Part of a small language model's weights: 3980 steps.
Each number is 128 + 32 x the weight over its row's rms, rounded and kept within 0 to 255. Layers, rows and columns count from 0. Numbers have three digits each. The size before them is the row's rms in percent of the matrix's.

# layer 3 MLP down, 160x640, rms 0.141, rows 0-159, columns 32-63
108:136138164133107100091108092160126148125102129113178162110065144140120098094194138045128128121120
094:091114127156122139067132090145113091180053090110135112136110111104140154103058149116136132075087
098:132121132151134106129160163146142167134130136163137109151124137115103133171150092117162040097152
099:165159079132127137075109161089132140100169182111117101115152108104149141139217148178103080169090
099:215078153138110114088132176118114099165084108104120141140106097080056117144192136171130129178124
093:168108129153127093149156068105176096182123073125142111088154180117108178101050136140131147083149
100:089086134155099109098128121198150085074103138112133146110155139146099119111143147132103153130140
098:091157121104103107099144089103122249104114117156117147151116106123090165112114152153144135135180
093:117120130127111088105134126177105088077051153077104116138155116125060198093143129163197158080115
093:170156143126119144163160088093146189146164172115111119072168196146197108144107127112110185100190
098:155130145077158157113164091172152088142134151061102136176096123153076166163065133199167153131136
094:130176134108163155150093180137129130124176165121156063211149188093131164118081114154163144165150
096:124131134124056101101114168081136083122190199128096120151152083132122151151142097082108095147102
096:120140112171187094142145114101185067134052069102177138118103167091082098072044087117078151085120
094:139093130159156094132122138111107097072083098149158121110167162135100193110197056171154150126134
106:094140124154127102102056115142117149093123129092074148139119174113117134162143150127179149046136
105:144093111145148093124154081148116131137124115142109105115137121119138127134027132143127103089119
097:172158144104143103080083146097122135059166140093111164099157126071124126122124146174147168208153
099:131100114142149205060124035089152120118143123119120094166145171120130098054145129105104124125120
105:145104160119167125088109169092116101116071054080105091132157111155192164098183140162196034160088
104:154139105097102155102130120206136114127113052113047120120133123125131219207111107131076064189130
111:182136144141131065128109123119102109130120087128081103184160079117146126136153052152090131108133
097:169157140106197087148133108094111171104135146113125186167160100130171111107092053148144174138180
092:102150125090127126052201088130129109082150149109162173119151164141127137176105066131067111103131
103:145115183160131055206098127146163179140133082150167138118120102126160120089159172179169147135145
098:126148130123101142172143192142140146130145120113056114173137164171142067187179083091089087188153
102:188162165108149133162122042138144108118137125160092132133093208065103151113177144133183158197152
104:142185150112135118138095150121124097138105189062133132123120092119128113115153093112211115183089
105:113136138132120159168135079091139104099129114192141146133099118147118154145048144126161133073154
092:124165101103112145120079110116100166113127074113125139045123186153190135212149153096034122073102
103:151175150135137162173114090066104111093147107082125096057157114100118135094061129130210080071137
099:145161157142092123192121153179107115174137146102234171135074112096109151151103081183104113123176
087:068145136092105119167163124175115133139142113128100110107089115076060118094048098100116128038156
109:150139125116114176153193115126087164174061186106101145138127163111143120120097160082206132113119
094:124134138167141169075186122134169160104137140153149090188095148099061094140122120141076060109152
097:146111103106125163075179158138125179087124156141093135118120158084042064097102110105145113084139
101:093135108094124094101118105129113140123193109093127044071126084143158099143154078117080186159144
096:132111111137172151114072145072117149105104093154092143078119158161080154097090133154166086154109
099:165113149103156143111153118161102149164129157151144123128130052131073140123114119100135125110185
104:112141168106109118169116172121144120107130130114162085127100111106133191133118068117152125096055
098:094188095109153133138134195159161154125103119136163190150147094098161107160106180122122081143201
104:074136131124106152149137105147150111170150167126155124131108160113116169226082117125103135118104
094:121164171148084099137106115150174141106147140127132197154113067139113090105129136109061147147152
096:088160125119144115124152200152135102110129132114127061145140196173117176116102154140145135157128
102:146099119096136141117183138132133057122113142109071089187094122126113133111126109150149191063132
101:143136148118125083097174109153110157066100168157093144106113140143164136123131109117156136177191
097:166190121100118143158110142057143144121166081086129100096133082134131145227038128107104106118119
099:162153133139142107168144155110143123102145166087161176112158067084075136154082085198108159066118
105:061124132159140123100155078199097145073129134195130116112124170110152116077119152121108171111126
098:143092141086157153088140121171124088158153129095109105130078123135153168092158101177211142119158
097:174074173084147170157176066140139155188170000123104157092113110110158116078062118147155166093098
104:112143103121110139087077140053102133088087126111103120081136091148119106130109120137125112171113
099:101158111135097083137113127189106146112117146071096112078119083182126147157151147088111133060164
096:103143168102128150156134133074130147191103139139138108112144121072138098185111060098171067102172
097:107142141127104135075123137092138136138072093111124195125134127168154170082161189119155152188128
100:168126175133181128185061070116130150104075133144161098177171128112146130134121121109127117067120
100:137194163135109120130108112094131121216147174134111107097105115129102107149119103147150140097147
103:221135138120153175104171145138149129136105099132163064121140133127150154170114083104159158152113
103:109108113170149169178100141138141101121136166113143130153135137159153101131218093160072129119100
100:108104128062183112101129154081111058096158107171169131092118077080123143144142120105135103142159
098:127130133117165161111122089094148190184107131157079095162129145074199163113177126162139203122133
095:099121126147140085154168102130113104065135119094155101120093029146126127147115165139115153119145
109:101126132150115104130116137112148137172091087134186135146142093176160088120127109056095093128131
105:181069087122157175213076149098115146131068141138137069134172091119199149147126115097185164145087
107:132073096148156129108137153135115124150134121165105076081139079134072111112093121139117072082120
110:111112116151104180122176081076132148151093117098131100137148116166103091171069159110107168124112
097:110118128139142138119130096104110178103113092133137123122071091156075107176222139129101110146158
100:067118110165110143121118121195125168152117205102119151118121133123153128167138097145104124089162
101:136140126097130105124145118099126153191105156095097104119125181124095089124114116112144057184123
104:073095171125145091077163104115125114104119183122104149107155071097184173124129188142179150099113
106:105140133155119126113108165105096179060205144133124094102118106150166141136142142101179121119122
094:104123125111037145134201111112134099134099138128137123134101113108147198110096151131207103134131
099:141113190121162107123095106058163141131113168143129173178119096086083095125095146143140120058139
104:121085122125162116134091161192129126109143113064166165147179069154095135155084112135139172089081
106:118064175109105119186177109181141071134080148101083155105178049128106151126173117172138111179133
103:154112141109090156079157114083124070115098112076104092106140117128182130097112127111113141164090
103:143105164097126083079144106159085067156078178125090137044110084047126143130124134149103139115132
109:170093110121110151132165198132101083116119107157126172123107212138047147173103136103111129148055
093:148148117088104073098122130148094135157170138091137138165171178090177189107197097155151107120015
100:172096102134187076109138167106146111122138168180101140091116217145095066082136119110086109094159
101:104121143149171112138115109071137235130148105136094075145160093196121128151164109141073124137081
107:127095138095139132068175054085115134120096107112060134061131133116102143077129108100104134125167
098:169126125183146087152117215179131092134135098167139109102122120103158186177188155159171121127087
106:095096123082164092172066063076107169127154174150116164102150071143134123089166181143123144101114
095:030158152177151093162083139126101151076175147139111159084165153157190112129162154174181093068133
099:115130102151157131109118090108124054135100102144162142154135131149114155163114184144163145197169
097:124172092117143123069117114081109144173141122099205116105141128122128139153154150162125128136201
104:159163123125147084051218097145158175174117171097114119192101122143067158128129213113145212059128
101:094131147187107106121121084140127084093130089107150125145131124106139194178158153166143156114121
095:102149151090142131132137051082115098131124134121132122100141015114110069141202160131108096118085
097:157126120108135155091147123096100121117134109096123081142135195162149121104101134089087076205155
100:111056103102150155113073125160107084098144192160107114096135172107101165168088152064099100060195
097:179198136142152145190130103219099136163137121212095183195141211154147161147089138121100146141136
092:072099131156156123090121136096084112184079131139127117066149171145178115125055151081141156201159
098:133153152147088110060109035111130143169052196109104109161148122113106068115148016125152165137190
098:131183129145082116064122163158136147141111165190097138168120103118195165112116105121103129141228
106:134096136160166106185125087117128123154106121175164112181108151108117126109143103147111157096163
095:184125177115154085067104146118107105125100212148159135123118122121143149131130099135151072116089
099:141115150086085138098157098155158061159176111096207086110130147147125109130150201121108151104138
097:116149147111138119134101129153130109117082115138188134157162110141150114108213146115118144164082
098:145060135146140147133122074123148110121128128092063162156087148071113167170113158066082152144033
091:186095127128111156099123150136140163158061132165167197092138087131040159216135084150147108093137
097:088193135137144143127137177101124086138047072158177161125105131169129123163238189150170166115129
096:146155127145103110073145113059101144193124146087131125099118138110112076098172150146102150103131
098:150043109168144135173166122158151066117182113128048156111104130085087165115103119167132125136161
098:097080112092118137198143151130136150098186108171177131101144172132172139144135119131160159126101
106:147154131146163144108161090153108105165189180198095150103160164088123110124108184149112102101077
100:188197131162159126135159161091145082202161123094174124131131138139085095148149118108131146093129
089:096107156152148094146094122150096057116154181087122111108131120103078109151182148143100117185146
103:141184132119109091055158080194131151122132195115131090102145193142167176076111139169191106072161
093:113139136156142190163169098146161139179126157191115119127117124115095103146133105094083186138063
104:154143162145170139105096103151148128170119141159165092183167109147051135079172131170128114169109
096:102083130110104178159177141187158153142173085109155141120149099143228116081071113108115127114109
107:173141161136073065144117125107123097136107104114051085133154153150099136015139083144177141136137
103:098121124139114131096052189167133086120095183128189124094111135113150145112152179135138083176209
110:141142169113159139137089143170114121119111180073094152131145186124116124107146145143111144092107
100:159138101106142138187168164111131124122124162216110123082119171085185139152087169106128069115090
109:047077114188122137164068168121132157108169128099099127083145056114184089123087093142053137179127
097:142108131143159084047120145127128081154116094119125118117107016144175095134133118162069168113121
107:114115123137162103169157189178133103107122145052209084125112137104098156167087178136082222104104
100:086113154109107121140189116145158176158080167205198143061126129110167112142114136118125142159127
101:135151134150127105186159106100152171149073121119165124096113153123176147114133097144172018141101
097:117084173158168135150155120175147123129112154199142130210123121155134132132151118135020201058151
097:133104139134099104119121103167092046092195066221130114110127135132146140152187191172117156080185
099:091140159124091111104157107119158115091124128177131105101129092179123092088167157127158101053116
101:181161112105111138092126165141106122120113103120111082128113164134114152174163201178183113070161
105:100109133147131163095142124127115044109066096030091124059100115162151161169151135090160142162072
094:166082134114122101172116139141184053159123140173119160185116074110122072115155174146100132165068
106:140173115099146138191124119090111198131132131116146122136128118140139092107161111096161124097196
101:170135111180104115105135080129103118139114128134154124109129124096085138149053119176139098137121
098:124110116137099128024133118068159134211152161076124096191110090127131160075130125165140127140153
102:140146168114119153053106066162112088111154099151093101138119131150082124106184201119059176163130
103:149128108100159109093118120147132120139077050077127092142131117174077094171118109106130190189058
100:118127152205124112084119177115133105146108124116092152123117144142038063122132096131105097128100
097:151171165135148118100073133153158127160075142133143116113146099089131136149106131091167130158127
094:113098173160127151145144073147126139144134100100220122096113061170128133129142095184095103191091
103:114101112137145137128144099062114154136103207141130187139145086109098150146133109097169173166079
101:065154122157148125099106150110113135189144060139115125111154127104146151145054118165179053114112
102:178195116134175103137146126174145105146106090119105100132130124163149194152138153105175178187110
100:080140137166154126108087088090099130125079152138114124137114143144045107114120138098143096194135
098:093073154120142050185107185098129149124150136149131102130125098150127176094153075136178129192130
092:064141112103129118147133080045150069143135107121066135043164114154105167125088138158077130104058
104:159148118132113141139086147090141175120129079123142117104098129108133129162140153067144150066170
100:099106131110084183079125119110145148069161164083102144153137174110081152178110118154121140129125
097:222130127108117110140160137138123152102083154081147138083147179140099175123140146124045125114172
093:163113139165107064100116101095149117109115106160143218121116079098109154101135140092118108034125
107:067121141105161095120134077151129119131157169140085115115094204135090193147048076148111093072161
107:145138087116136139126157133110123113136156138132101114120137180086172098098191122159081049101118
103:169114135162104150163107133091087147092160181170145133104133121136116100175105128159115066131147
105:173133105101115139134173107072154107100108132127136190180080133123149137083065151095118100134131
099:134117141124141073093163128109123147119115002115142154135137103152155038140201056170108111095108
114:115097131130067121111144111201138118100117124128149178138161120140135198118045100149166080073142
092:086130099120217135100198126109115096110089068180119112123102091073054068123083139107079175143157
100:112082135164164148084143167070130146199105115131150116120073144067122127117122201186114121110131
097:123123201132162176182168093072139055120108110178124162098079128067053124150131112086133155109076
102:135117203113162099123117111077135162130168081150099091151102158130048167152239111103060083127118
094:143163164161141150108113146189136206120164144189164177136126081133111100099142160085179169125144
099:138096102113134150101144153135102133139150162136075103129133155098073135103080158108098106095152
098:109083127120099154118132169095113140167078111099171125095164230112195085126133126175104162051074
098:129095143123119125075138175177106089123177136169137123127103069148160134172180157110125077122141